config = dict(
    norm_place='pre',
    norm_eps=1e-05,
    attn_scale=0.172,
    parallel_block=False,
    schedule='wsd',
    decay_shape='cos',
    steps=8259,
    dataset='wikipedia_en',
)
Each number is 500 + 25 x the weight over the matrix's rms, rounded and kept within 0 to 999. Layers, rows and columns count from 0. Numbers have three digits each.

# layer 5 MLP down, 256x1024, rms 0.357, rows 0-213, columns 768-831
483486484493526490489468500480517503535526472486495496465513458452449484503535492479476503508475502525484498511501501523485500431499530434463472494545473513522513536504492525538530500493502487
512539512532532474477492486483496529542454521554490494475472512519505493491523483511522540481449570506461499520522538496498556472474496518495522500501461534523487490468509492494479479533492519
497510502536479470511496480483478476480537515548515488491498479498473500503515532520442512494494495489475482503452472448448502497466500454537445479517491517490493514535499489477526506499485513
506506541496504494479479504463509509500502511442565478521489532528506524536502508518516470474521505476532532545520511477498476502539481452508495508503532519487473515504520512499518524506497488
515517489494465497574533516507531533493498482486518482528497478529525530521495533491523458504552449494492507509495497500488540503486462496497502486503504528520451485522518472521510461521517486
485472519520492510527502513506478493505500495565507514536495486488547511471529534507497535464509519501521537522455489515495511483466539535551527523484515512483458467500513497504516513529534473
485497538540479531505520497508523471488543467480504486552517505511522524462504509547499499529498505518488469550523503493513499530519503493485519499496566452506539495522471497523506536519522506
517486490513482467514476474446498530513533496484502480532472510502497472502515444431493449548482530472509490528500506502494516532456531462488508523479517490502516475523493506483530528498512526
510534497469526477527507506486502544512508500484524512437525499492503513516487455476451512510498522461417483536521483552499510532502486496472519474503501526520548483498472509466556458509456505
495506497457511458519474517551519532518533443478489489510515513546525490497486495492464470513498509474485499498478492526486473457490505489515539522459505541494497532448510505491493454503423487
493496497520474450509470496504488476495521478529488481511498554486532520532473489516510489529465544516509487492490452533517497519481463495480475479529568475514507499529487485526584538506502539
495524485501507477497470459494486498505506492526500515534513515476533468494475509480472548501504480502515547533541530524439457512484525508527519515477512502535469536486492515510504512527485473
507512503515533513475512511501498491503489555465506508462462480519463497508510491510485534528461459512494564534528479484492501486504450529472522545501500529499492517513545487498497502461487444
559450447510496477510548538533489514512497514533441518498469493517479485523490454487536501433476527487482521481566500477517491508494479473553515493493473533474533511472469526498505506487484537
557499464506550491484527558502481487508473509538477519484469520520490531526492566498503487455487492476526521505482508483450505509488547491494497456497486493438475485497497517491491469530483497
480540537499480520526486486483529518494521524518495527550513511513455523505491520522524489496476444495516504529519530482513524466500492491492490513466501474533522481500499479515528517485498505
461543450494486481459533510477459471445500504478485477512550480483522490493471483522528470507482462476526484448573466525526519534539529456453523547471492535506458494528498501514520508476499528
480511500483534505528470511500454501494529468493503526482510458488528508492522482527507515513487495524500480539514473500534512498525487509520512500453546446528475503478521479537528468532495484
456523546488517520515432522489529502504491505501529559553511517438499511535495517497487540501520501525527543503511522513465544469532492489481452513531503500560510535529490502491517532514495488
505486471491514556488496498526472515487526474506466477506516568454483506483474524535483531458468479484477496471506537460517530482486521502486518482489522521517480461455511500468493537489486509
537520491492515497469515552563496483574517507525517485520516473489502518500551508453509489527475475540500473472469518505514480487499539510512503536491549478540511491504512522445496465539522534
511465475505505504496508496554496487484521544537477481525462442507518474485473515489468474516527511481548478532542520489478475522493498548530535506490483523513468487471492487547516508507484501
473503470494514480522489492535469492476499460506489489498493501532468516467570489462486456542537474486458509463499508483488506523493523512493529503505429504518513511489496474539447494464541503
499521496513504519473508489506505511467501484527466537500489499513501483569500524495486490521465501480524579426459524493544524489476495485499524480542511516482488513533504483456467512504476526
530482509529553504521514515467511526487477517488501531462525496496521473503488484500487545461475567492489472463508498498486519487466545478523507488472497501495515515545499523522504485499509512
500505531524478502469525520502516535521539550497500506515496492514486520473496533535524504483500486505494498475475491522511489520488527500482514535496509492484489505493533534479524506486529487
513456491477476464514469504466522527538464486477450524474533527517484543472510479538535476509519490494475547479540504519508517539518508484463525498523457539495537510490520501497541495503505503
486511517471524487463496458502465487492528516502461483486530541470499498531507452494488527471509509438499550475482509524489500534487496499510459466494489492507508503470537545562473514463492511
507504527511469505473492532520528517536513529516468525500521477499482488540537566516517507479537497526469508502485482503462474490503504482513483501517457574454480498540527519515478521493480500
502462475513527494515528523505511479505514514515480504439465462537459480505495501451527495537507482510470513545515540516497499519526505514505518540498497536487496476508478518486540497501486462
496506491460459516489528529524498477537505489560533521485457531503556494518491485505525482526535504477509472501509499470491531504494485484449507506399490524502544501485494537451479438507508553
483471475503554490494548553543499502527513486561489469469458504465495483515479493485486490532486521527481485486521510536484496480513503526489519512530476469494568521540520511533527500546484509
485498532479546508505520516464523494480507518508490465489506518559484476522504505538497508479497433469463517484528532490438459503518524489496497515478509492515503451476511509528463496493508489
516531534499483491489485540500489489472497534520510547502475481508466465458540462520496542499532518506478504486476494471505512451532464484496492499529536510510518501475511526509478461476497488
506506475504554498488503496486494530511524498501529492481505507473527517519479522482512513517534510496475487481457500528497488522503483469526531548542478529494510535535515505543529533492505520
491474529506493498519498508525514512530500494479512495506500486477483499469464465522504531500511481483528493483494511479484478496473460518465488534504492492493495543495527491485474514474457490
485465498511487519526559520486503534487494485474505484478500463525500493506505452540504510523470473505482510529522499544502481543490497489542491489504490486451526465538531538482482493427503499
488487468474461504502537495463518522512522467488457477528510492472465504519503467505479534514479508509490478508501543512509510504461446491486529516481484507502555484490514524521484463510490488
516468487442486486490449524517530487452538496466515485483498460504485542517514453514504514511512511522509460485479516483456486545456509479470530436504516492499456453501491483551508499494505471
499510474565476546502460465501495514520512472505469474503540502524499448522526481498490513546512497448444521507486526503475532570520466485489502500506449467530497497497510485469503491495519503
438484464506478499487486524508508456526497553502518509509511481454530486507446536485481467478492535500529504515506449519514504532497461483492519516491482503496506490567515517505451523507549489
512487472484482444520462523470465529520494472493500539475489501479504512479536406514466439515528500535445533489495543464503476501502493469455492551453467466468501490486492496551470543491540455
496480470524483504513496460459491490497506542509499485480497489494476474492500499554480497452492485478493460514526503495484496479506535502546572526503545518496545509476523507476507461466467500
519512512481519472511497477507552512485525529528471528502530488486522502531508486564517524482512485501490499464514536482517496510484522524549467521465502499493489512539522519495461567472485520
477507528497540513523462489505487525519516495506518502541502481447527550485509540541448515525535509484534510502463513546466512538499512484487502502484550540504468530507526498475511495521514509
483495448499456517505481564533544509518515482507536463505499570495501495508535535461482536502487487515473463497480478501493524500474528519542501527529495522485517530488531454511506487517488543
530497494488475501510513465489501515541507442490484496483452524501483539493493483509511466510490477488457493470471493538456531479491480493487484482471475504499510502450488543510505525481464535
554449541530521485445491505455507506490502504471498472533475458503536518504481539518483481483508508548508524467461460426484498492518503543493514533528517515496496496559498505466484489481524485
490496473516500510459510446491500490512532500502472501473507526500515474459478529470517500505501514479522490529530477490530542496498531514524468524527491531463476473555478525496499518522525498
501507500531521497482521496546515469514501508517478537501524478515507530531521503519488523492502486486491486462514480515482514491512519487512539505458521466546535498472470479494497488462474494
480508524514479515500541511517499500508515492534525503542489484448481453554523517464475545492502518459487495533517493536485511508515495468518483500502534514491474470531474465476527519514451488
551501534491492525560517503512504494475456538507489483540490532482504498483509504533491495464469496483504485534476494507507513522440538521522506501538496504534517473514501489482515542492520504
506519504472469427487534498497543433510486466460504437468455514495501509533439521506463466544454488454456510489526496515525552520478530467492515493542499479511481472495482515447499517531505453
460482479514439500520525490556510488503484492462529503532523556525530543480534514498563447539512555523508469514491531511523525500520481472497474489475497508465472461509503506478462509528501462
506501501479498525512529499488493523511507514494499536503505495447528517492444525521512516481502474511524529502486504524526493503518482460519529513522547447506456517504493527514516512496523529
482470479498530482448498511503546520481486480537462526465499500496476488539466480464578522511447520492486513490471477517545491528486564548555478532466472502499475480475493502470505545511522535
488434479481520515498496470530503482494496461512492510540450536511518504504514521519484469518551468472473546475470508471518462513493487488495477514492483450496495437485501485519519470529485535
500478526497516513499474498481497482474458533489488501514486491456525509492465452498501524466525517491455493526498473523543478499522516479446513489472487459482511481465529510536506493518483485
532513504458462543499467468479503537496475491463534495507528502507530468524525509500512530487515514527494506514498485552491478524530452508517510498472519491519504501505472489514551520494494491
478526486477484501491497470505498496524504460512517505470491485490527482485473518522512480514530467503515492523477456507507504527490464471478503485487542496490499489465532482502474549517498482
479501521503483517511495527499492458515471492512463561530555509484505537477474520498508532494478503492523513533484523539486483472512489512446459477506468504454467497509448479509490482513521451
544514497486484504508476498474524508483485510469487488477460488505479500520514485524467497459494483503512532498499494502530477508506473467522508494489488506503474477474512499462490523501482513
485500517483503528508512500508547467534471499466513533492533557473508484515472521540483503500488501519509536530465470474458490532521506526515518520517528454508522534516486489478496460493497479
507515452494515419501483534501494551505461492539500470491524461517473486512537564494473478493506512520477468484469458463544499485481493513529484514479471522528530532453503513517457481520489480
473514494478534501487518482524481534455503433482468513493476529475488496535558521471435503444501482523535418497534490552547501515472516501458455475488505506493511528492492507555514491560521486
484507507474480518511455543463498511513544476482489500469525504498502475513502497461563535482472487501496515503511470508504506431516437487506492488485519489518439495472508485479531518517489502
498508497457507453479477492468435451505499499493536494466511503506473486483517478481532472499503461518503508509477439478515505529447478517484456529499476483480491488500557511499431478497530496
480458499477541542508531514493498531457514507546500496534486544497554480506475488520458534526500441505472489493536518476435509507520474507493484494457546492489491440504540497490447465467487496
473462509563476462493506502469495583507540513525509498529475450507504570518528529556517519470524503491510509506454508466496520491533490530493493494495538501456501474489523492510537490522505469
492500518545481457452527547472480441520458488505513505438514525500541485511482487460456494514459499499473520504519496469512537520526532499510505543478461521497515540522527464497515504509542511
493568491516523498492493478524514511521513535495499511494490490539503511500526526510555489534504461488531453474511495498463482526500485538465486496496500510545456547515493505551495550480544515
498490551432540507491515518521508500486521515457509480535485470526520522512468464522507502482500489514559525477496512484476504501453479500500458489440470516516483523487527500523508413507523490
492484485504490461531513477466514487510489538491532560500481502469512502565523538510522507515487500481511515532512527503518523501486509489512519512498485499505473477520491483525465501441506530
538479473522513481439469512495500492530466512471490500504526517511496468477497490518508475521479513481473498501512508513468501546468489501506460481523462471476518514517534481482446518521488448
451505532493493520498532474516507525494449506504555517538522512469472505542497451462478528473543517519520500483505504551521470491456497473477483487530507535464489494470506501536493539511481456
494549515527545480484503487509508485531517520504482447490488483457472440448496492476488529463484481450473473508488520511466442524501512493510506510458547500487519523498483478428462446493537487
508512524527521512503475504499504513490549532473519526500510524488505485512455502464488451485493501502501514480512472494525523515535504504500499498521493495455449533507507525505498505526493504
453557472480507489522463506523483515493499490440529481516540498461510511537448471495511546537506531497487489512553500532491530511507447497457492484535492485513490480538539496489492496513500498
509537509505473488513503522514508551552509507513585509501503518492513488513507496534524517480506489511474497487495465507505513504514492505537430464520520476473513528514501451524528524535503522
486530499467465493538506491491540503499497490513514525508506497510536463500493487517527502467497491499505505479491519475516501513462527555497522510491526468484464474487541500501470501500446548
524505519520550506477479476548509494451490499572445480501498519498478490498491475467471493463525521522514479487508517521502513538505494484509558489542469512534505484485474487503524504497495517
491517496528492527566526538493513496468508502502507558513480517526528539482532550493526497543533488490497520479492502513504519513498559503505495484482508480488462521524513480552491510484550488
467513470515535490510505491501479482455495488518490529514535495526478553487494486480529457451498519474494509436534514486493519498499482502530467439501478500476463489512540489502463493521537446
480526476501522492460475537484469514465465488513505485449473481500445515483506448518485443484435525485498518455501471473484542506508489454499478485514507511500485504488478481535523515498521449
559478505530465508508500513499470499515481494510467452491537495511490478533465505503497504521482518480487506508527508541471517504512540514492492498526503532491519507493496526511498526576471526
511519504489520565513487465486481469519542499501481509489462492464567482528518491523494558493453455465509499532494518496491519519488497455493525515519497505498519500488507536499517486522462519
496527470503537496510536499511488494544484505537462523528541501495519494537519534485537517488482464561504471543497454519514542475520547469497521499482491507502512472537475466534503504534493501
470461521543508534520505510473514465543491468546509514488531489508504498515464552524479480488498485557515509474486471516509534462537480530478517532463537519496514469522532519476511522476447487
496526511522504478540489487481484514467510535502496487479534497533481516461512450462505543499502463487464510482511477493523508500465524498482512509531467538449495506545520481489509503482472505
476497502469513443494455540517501536516477482515533503495528484497471467555454513513487513509503469523531479529518525499485510536500452503516511492499536518483505465492536516480460471541504510
511486504488518506510500507520501450480492482471496514499494466497534517483505519521507530550505515503525535523530509522545498521499505532481460517494490468495510521473515503450523477473528495
501573466520496461512543504497503536516493540483513517514456486497476493540496519488538532531466515485486509520494465551534466499503526492547530514570485499474496488507519525521514488528511497
505501522507486508486541482546508536498455561539527503503504445517507501485471484527498534495500545500509497525550455502521515486488487479498537514466518498540502521497515500491498486530511485
500464483491471502492481432515478527491449556541504533520494533551497528513547511455518499465450512492531495487521554504493469472504514528484502461497470510458490480505489514479498493527501516
474494483544492499474511521481480460546509505505483528480458507440511484501504494504482497516485556503515457532513476469502511472540505477494509530483516556485471477484471493537496443494490526
513487506523509563499478498500514494483525531500527558544505491501506490543553489485455518506491491507522499560484538510486462477539483512512494482522526485516525509522492488481459527469481528
477489516526512479510486483498497511486463510524454488518490489494490539515506516481516500467475477420466482503493478526489496497423517511485470505488497510482480503507488457506542476530482536
528511488494497503525442472546510544500460507487488491520503478483449503518489517470496461482497523486487493521510509527484484497500481512505529493489514444563526493537495475501570511484505475
518547528488524497507484519472540563507460548474481490504501492498495498523479490515481469509531487523518458491487521513480506491487494491522530502539529492483514526509507491502479537459481483
502509527474476457493496442459489518523470521496515480449480516493531510481480500499494515490516522448513537504526486486488459465512472488518502504546521507497503507512523509465508471474516487
474452532536440535505451515525529493493513536523500504460504501502498511509534491487500534485547486501509482456490457527499481490544505486473464546535520453476494489500472494463469477461526551
512513543521517513487507489503522505473474470505496488514509519493526496510511532551484443479521497533540465504480496519505495491520478491497533524497526488520495457522511554532504450483511500
512487450522495448485492503481485512541507481502517518506520504512483488478477519505460506509470498509499450513507527459500537532531485546506494517505495496509502503512521502509514499463515448
507503530494548490521542557515502478523497526500496520509537515516523531487507525510474478490489479526445499490503529488531499535487476488507520494484524520516462505495497517540467517486455492
483526498478525499505510490503489498512517507479506500469569490530488541505479483548531475528479488490526464490529516527494545496492499530535502498477501477517536508545496483503502520484493523
549532512520515522516471536494488492453521476534526523569505515554508488480485489491500516501443507487520517511478517472489501508501506475528472495481496466501492493502493532491506513496523467
501520477542516497526533500477500508521480536480516492508550536467446518510481463489471503491541499476492539530465461494479492557503512519495493524469520506515518466493528437546496508521496537
504526509500524480496478541512466486509513472492539510484521461499486535519526491490458518519509481510479519505506480531476499513522526525544518529481525485474500549529527512468531455482509543
550506504540509477526492504489526522473477496521520499494524556510480497488517534464494470468481521464482499496479511533472566540460524478498487490494507495508480495540483447503496492483525514
471481496509485504457484450504467454506507508499494537473514518533495494545474506493488490521486503489505491494533442513474553466501493541506528501523506441467528492502490492520498531501473529
492483442535567502502446485506530527470477519515477469501500473525503465498486511508491498483529493463502466490475504488453491550511524474537421515499516525491489509559500497516524491481508509
480516507529460517515514551464472510490523530535560532473490536543495499484479468488512518486507493475514509501498491521489527482510515508473489490501515476450485486516467562458497492507502480
481509505519526492493502497515485541500502517477494533546486496480475466446487549473501505523513558475504520545461514499526496482516524529488498519514513455497531453468484476478525539548492508
519469526475483474521521474544468486548515455475491487495530501490517514496497512531502504510530478536496487487470524548475531489489513419506503526503495489481521505490518489506430530513462493
498507479522513499529554479481502499468532476453526512514528483469530443492504486552516471467505494502479512457510515528479477479482456504469483501472508456438450450498510497481505484509503520
490476487459515505480523502501514481510500524519488506521564554536505493471535505518500550523472502500492486504505495514480494521506501538453474551516537539515503554516511503493492506506503522
496490483485470491511497529491517502495495468507516520481510481507470530439512444502498526543484470497495492452528476505470515551508426493503499509510465485516525498470526458507510473509452509
466518516480568497445502516511510477517484515512507499503491503516516507484539518471514445476478458501465512544543514499482544499491488474487505518490507519571502518532510511497466469463568515
521506540473498481511480494461485515527502521460505533489528457468498529496502577524502510484528486523497525473512503491503495484522495463501493494479525482505509488523522476503453491524485508
532490518548451502522513477487482448494482478495508504489491483493505475494508482511495445496484522491521494494468517524480467513519502489456511518517484465485485488451510489411507503535519510
508523509480511484531465509513472499481521512467543497498507488481491559533484477482495516483560513514526550513507464500503558525502518494492491468582481491480454460489515526476490460485505491
485549475496483504497484473489501494516499504514523530496501500499503495466499513454479533440503468458477534526483522489503515525485473509483472501505479475527475507467504470532531529505481501
492493537510500472441472466467521510476467499530498488523493522492507483484512477494496502499544468470501490488482511509507453500478531487532528502516501471464545501498486499446509468523510463
494480471459522493518512507483515448453462494494500507495495480460492475522465495526505540517534489490509491541470496468504504502509523504499501456494483520491528477472487474476499475569534520
468494528485486465523502457494501537508494488500471537477524512525509514506444491531438502518509497542498489484489496511516501547461508500464540521528539519495500505580534455506525478527468494
456485492482493509514487497491453463516511523497513548510510472506517515520465503505501500476430480482480468487495481435486519485512518520503485550483463492543531483481444472521513476493478466
503516517477487514479498504499528476468480509473474472511473495461512480548493521523510488469497482486489514532516545480529486471498504502498480541461509479521472508509478463530464528525497478
508495507527461483524535552453507466453512473521515473440483543477528520504467493478552496501504481517528518506554467529463506470528509519508511476470496478555475495494500444518559512493514495
518484495524519511488492521505481488519454481499512491463493496485520496452497531503463509473530501519529507481495523539533516491482497509520516473527546524470501481523539452501492498505466485
518537462477517473522553456498470509480504523532516520504506492487508470484457508499476529489535538492516510508485469517487531483550500523527514480516481517495541507538511488524537511523534456
514542487510543505457513557520526517545479493473513500505513480499481496499536498473523489536506532472491511527506473497499551529469518489508549470501486454481518538533483474499499517537528508
500462526491459523484500544505482476515513484486554499505505478513478510556483547468461538501494498500491507480513503508518459465489489526475513497488514512524511489494476486475434479443591504
498550472510490481501489484505497467462540499528499501549525509491471483534533507492524496495484511503493484479463504488514500493565529530510460519551495497520502534470519494495498472491508445
505484523515520491471484509512484491477497487521508518506498503494484540468523504530539530541543534523464481500491513489515503493548483473497496517476510474417548491519530496470498446506500521
454495453464458520465474483501521527500489475493485562531471512485429490477554500497511515473492508474500495535492491539472484512500489535473526479473485505520515518537485516478456495486505507
477475545495458493505476488500483472542493470474514531509496501523568484490505479451488537492540449496556481524502489538564469494486500514541547443545500466554500427476505533525537520500514483
494479502526454535488511485535516477481452483500547484491512489534498486513502499502499501495475442489480507499465539455509474487482516472497504474488524507524513528500446535551486498467491511
521492521517444511490472494521480453474508517503508516482506499514501485517476522527512535486525523515500505468523521464536483494478431500497488499487472501494476524499495484482474479500510493
489505506514518548502475499476470468498503479524484512497467527536496497489464481490495511504425499507503475535533484539476501489476478490467483468498458534486456452478471500541509518503487466
512497514469494503503508498459492475466472507439498540474513543513533528493457507474492527478487519528521509534493510520532480501479512542518504447516515533521492445485464571501503499487535504
535555535501465516495506479444476510465522468456513572495447514458521499495528478514507534493475532459544498560526524543520494521543482528526536475499523514525500466486514484526511507511509515
483492502481519514475518532507484515493508499523480524512499507532496499555521538485514516488520518546487511462506482478484497549493486517507504491480463516475535525480483498482553486526475480
548519549546515459515500524499482497455467515502489466499508471494490500512459466487464523477536470494492472522492501492527521489498495535541502521481485527529478476483496492474483506464501523
535490485505491509501551502471499525468489457501484537483531465530521457503540470466514484493491539468488525520450479505503520506512499507465486472552498485473507485465491492493490537485465496
454535488520507489523459451491513500499495527496524516526511507505430498520472522538537529474493493461491486482497487464503496475447463515509486542461481519489486543484533503544510537526529506
496483515541507483507501528446506535530500481557561503475538458536506493526462519555495508499511495467530499483545519467511496475479460484550492523499519520488501464468502543499448522501491480
491481485515502464439482531508492558512509494488497472471511482517505492508514533470495516498456476502552440521491463533546525484494514497491492494450479468479502509470520499494517493460458516
551507491485500526501503513540470456521494488494539495509571489469533532473524531512530493442531552444569500467531502529524486487484446490491511512547536532500499479491461501521523479462443490
479446521471509493548498509494507463477494493505496456539490469475482510461487486473549491518493536503509488496493483517533462447483481530489446518499529534478469532482481473543504487549490492
501490550515509490532495478526498462517465488488464503531493509485485469487512539507467519507445494467444496496532517505488483488463447529460511503480472487467450467439486508473511468502476504
516450496510534492500489512470538506494486491493474479526508497498446499489502525502481485497525488541499517492495517516532482500487491485489492487488497534493479454524484494513468499524509493
477519499499475474504501432449499473501500505491469500486471478517484482546521531455438439500517521486520481511495520482483509541512527500515477515532480457484526505484468482545547503469511478
500513509502530532468457460517487548502481491559534563528502538514506504556495528543515489499545547483452524514463533505450513509513466524503465464538514499498488488476512531492536528550478512
499485488487498482467464459531486511500504503518528524526493496507485477523527501528486525528469489515504526468477485523486539510536467497475511491520478505469484520494502487487486499488528545
490517472496554498513468463479531499510497501501477495502498500571476490502527477507503535480481493515468509497504525524566525519487475479491473497484483523470491472515516482531521535486463496
509469540518498538466478467510468439484502514502496491490503498528509477568500534544549490482494526475475507477479515515467472516505523494483520517484528465486484491489519470506507505487509507
451493482535513495474502517488526455488495538487509529513504537529489525517492479502522503507540511495525511520493565453521513458529475486525492466484471467487547464491514521508448515498512539
527504514507528470474499509486488476530483502504559483539508537465469481525503490539461523546511505513510471473444515530533506501506525494512538503481485535514533470472516490496554516484510496
493518515469459520490547527472501522511507506533501517478485516516506513521458462491501528492532506517476510474452497499446517490440528519544496539491500497493536474475490532512480503544504573
475527521495451493453453529507463516485478538489511516518499518500516476514462536483470477500528474487507452542526507473469552478485478515529532474472521501478495495497497497517510510536527490
466523477507517478490519498506505542456481538498522505474495484515466507492490500516481475525537482512489495484498519484468489509518513519511522504432490461490475512483552499512526520451446522
516480529468532516532526496498513511473500539517516446532453481497502482463484471477495488511526521528502515497521540517441494474479532473530458509500467515518492511526455532489482491464463499
512471507531489482528481497513495520510505511498484450530546499510497461510494508487513540483505507555530499527510471538489500533534533477552468496495517499497552497517454464523501505456511474
466469517488494470538528476541521519523548552480481480512556543481524516540497531504487519472472464533540442480502537471505518497492513509512453475478495473475504464488496477510518515485519483
522481532528495482460520517493478520480462476515500500539465499461526480529498545494483459477485521476504524520510517497525495514508481508505505510541499479509516449530466525468519526498477520
501484497498517498544496456479480491489453536472490501509511475546508513510534562536486503459468467537490515518516442516523496476499465499524520480507477519541471475515502502511500493498447477
515492531516514510532462433455475494453526477511540568495502485518496531484509516463502471518498516523479490505484547517499500468491512491502503456487533490543532499480499515506483468448415451
498511507518527561510531506480505468490493503503506552503515517548478524516511456450499480551508500528486454456511532503455507481528514467506493483466505530516498449500452478530509522516506525
511492495461523446528519498510508505503505480524478480515463458478506520492495532494495503526484498533514510475483493468516448502460501500472514484502534519498507464505464516527519486451480513
518510488492473459456506497485542458508443461534512507514448506547483515499501500548481503522567479522515467479518479478469464538475471505502479524485504516558517484474512520466499498500477511
505575469481539489457507494495507508478465499481540492531458517481505502481481505515496534478526491498498528519506491483503492521543490504506530508497531524536505509519445520505481531475481497
495477529532504491485487472454530517473494489541496508508501535510480492499525508471547538513505523469518472516528545516533513573507506488473506461496528471550506522510528501485491494514496498
463474507509546553514478498471457548498514446498505464516474485543472517458457515501523481464466484517486483441475498471526491485481459503509508498535499465514500484472547474482470560498464499
477524481511482549538526492504529534541511531549463522511457557465511482480495474464527467532491495525539523486467510489478455429547505505448501518504455491481498575515500519526507500469471467
479493531520517501498554524500522504485548441477500483479508549501526497502483481516493519511524515519520499514487463502551512489529507527466476504475463495471541494501476469531545496503514472
548481501471487470451529538493499466473553481511515531490479534504476479471518465527486513489498468467481523487464534499486513505548515512531508499526513496534472484469476532509457467510484487
510494505463481515479518458559500478500508469490514497533476465513508493479472488504497536492462490490466522518545468520505522491507485504474529510486536471453490519485480528541508514536476498
496472432489495510508497531466485466516508500503471485566508520478472521516447480500468574493504459495545541468499504442533497489482444473516518453522496514517522491477510450523544478461463464
468467475532553525483514518496496507499524509474484517528488460480482538550519445461520500503479474490517537509523476492454497512510506512463468508512490484494513492497487500496516510463507546
472517548488501503493472492505517512506536489483459534519503498521449457496478506530488518519501532514470504463483499500523487487476478495471514514461490468497484486508481522523507488487515467
531538512530485522492498477505521436518453467516536523531473523501486489449505515525513520482488460535558519475511514492496522523528489513484527519499491524483488524495543526490551523458498527
491472503486480490459498551472539474519517501466512497474548473486512478501500497498503517504535540492492527457533513546457484478471492518485494553476534531504508496511519498468532499520486516
549541497503498478482512470441471496520493473462511532511545490492496497513532502486481504497495507475499537481493511491500484490538517483513468517532464523532470518480537526479480460465482489
517502484533516535514469503466476487511523471483501464473501516488540459519488521488488490512472469500501458516486475528494446483532462520482538492506482499488455471486504505482537492462537466
534492476525517527507516472493476515520515462533492463473479506495479499488497505465484500491529478485477533541481500454493498496523499488539518511527494472491493467521482477519499481475500478
440518495531498484487494505482500472479562502486482465524525487486497526460499505472498478506500524474491509488504517510481496503519471501469460523503520524472473490525515472531527496510468498
527504530532537479504500465521462500481520524511530484469488468514539498461513485465491494508529525524490491492524493519507464539549543548516475482487474504538525527512465508490462503486494514
485529504501515484511495529490501482481509493457500509475488473516505516493506488458491483520543492462507478503518507499461454535523524473482504524521494536505524518487454494509464466497537517
489519465510537510498504562480521453496471517469555468481475560524485539512516481521521505492500511469503472448489508456455500545531468520491523514467484511522468507509489534484473544507464491
523491522502502529509503499515554559476523465519497539499490485490519527500483483498468516517485499485492520518516550535521484524535522499491499458534552515473494506518463500440499439500499543
485467521485507463470556501523503526482477499487483495522528492472567495492496472552500528508525536479488492466483530482508493474443496525507509476521503510511501539515517549502494499470507493
487475525480486488476514523522568495499524452499530493520524550497512498484488516522522490502488525536513507491523538463510531520492470525507546524464524537518471511525467526452518520463496530
488542502448526524475452513488530448538481518483541463505525465518513535487515531502500440535464507526502529500482509479515535475460487527508499519487510519511519486472473471478502522482458484
528510445561474479500538504482501510497538467516448540485522537518514462507446489524490460514528531502544540520508487535482498482485494506462537537492482495472498474537458493476475484496501519
503514508503533482478492494488515513463531473492477487498452518516449527514501486502505531475487507520529433497510502463511521512556498499527490504538520460501502455552461472510505525504502472
473513497487530508486502533506471472527487514474488472512528466476466473519492527489523501467455527501542540501470498525476483496510481455594519495531492493486534492511482467483528486464500489
513516519475441530537531520518522518560513469484525510496481513484520523505504515473531539510518496479480529499520546517477503499532516487487497468508467492542505490455488509479508498463495476
469491482501500529498470524493487475536496481480504492518542472515488515538479525507512498506516488497467536486485476522480502495460466502506469484485523490476472490484495525506506548486469480
533518508524513517525529533520527518502507508464553503529472472557486484506514508492472508512513509473471476530500455477505510493480527508476479491477479525502464494470466512469479492505522477
528502491459539519504495501429488551465502480524521513482514519457529487543511516513503507517526509534533486529500509500520453516525499486548540494513508523494479511476535477550482527496491540
518508473441540522456536480483519472540471538481509509505551445497522520496522491488512481492505499459487511466467497483491545498479521511517463511461453485486517523466510490511511470489456538
496536472474475487526512535486484503480481505454501461512503467522483477475438462525482482505494491493491481475494463426499483500490502494490488462499470502515523478511503462486517522491514516
460500515490488549484486479501447558472541522483521482520504456500459510527468463487536475498528476499455500495503462482516555517504464498503492506528485548522569494517512498483482495500525517
506470543514506535500542519467535538464481506514487537491517460493475510520479497499479458560514529509480505481538475489493490530494503485461495517496511486502510510491537504510491519470496549
541519506473483487522513523507487484482472510528505453495521477542511514488491450473473479528485535558500472488502505476528484507470503503505490507490508476506539478474499455514480496538543483
484496487490492482516508484465515492538537517502475543504486529485508512489499473501518542500503510476488510527500522508451468499477520515519528483517522536494485491526486477493506485518520522
521537515488501481486526506474494530521488508508510492550492496502493547480467496485500484497502529504477502481485559506518528549507420496518494573483490580511471497472501476454477490486517526
487461475536467467469521465512531526514499488484511469480554540463535503474490503510540537473504545488539532509486538541509478444488517506527516534498533490526514500513521521446462511484504500
522463513511489475478550510474485470513493477490510485526472493550505498488503501496489522501525501517511508534522502541492547533493504531480508498479512504447490506497459496473483525509506489
480496486526492505461469509489480502487547460525543479508507455527500538488498501442547443507470457476485544512503479513478496504495432478518490513488500529466504456537487539474490517427494527
507448503515478443520505506456529474522503450542518519536492476494502476460517488499503477479517537480477493477534469463470456489514504527490465549477497535537487478481531499452474509490492479
537477475465512547502528497502524546445498454487484483497523477539527493531501486513475506487511545500497462505503500532502496514483522493497501456486526526557442495504459499441514497496523517
482500519515500516518497508486511513511495508478466469504484494496510463433488495473460508479515507564509498474481487489485489459509526521506508493514510527528512483520497486490548506488467469
474460507510474489465489495467509539479494473510478472504536511480498536477485483544513508515501545507472485489488501520546472495479511520490444495526509504466538500518509506496502466528503497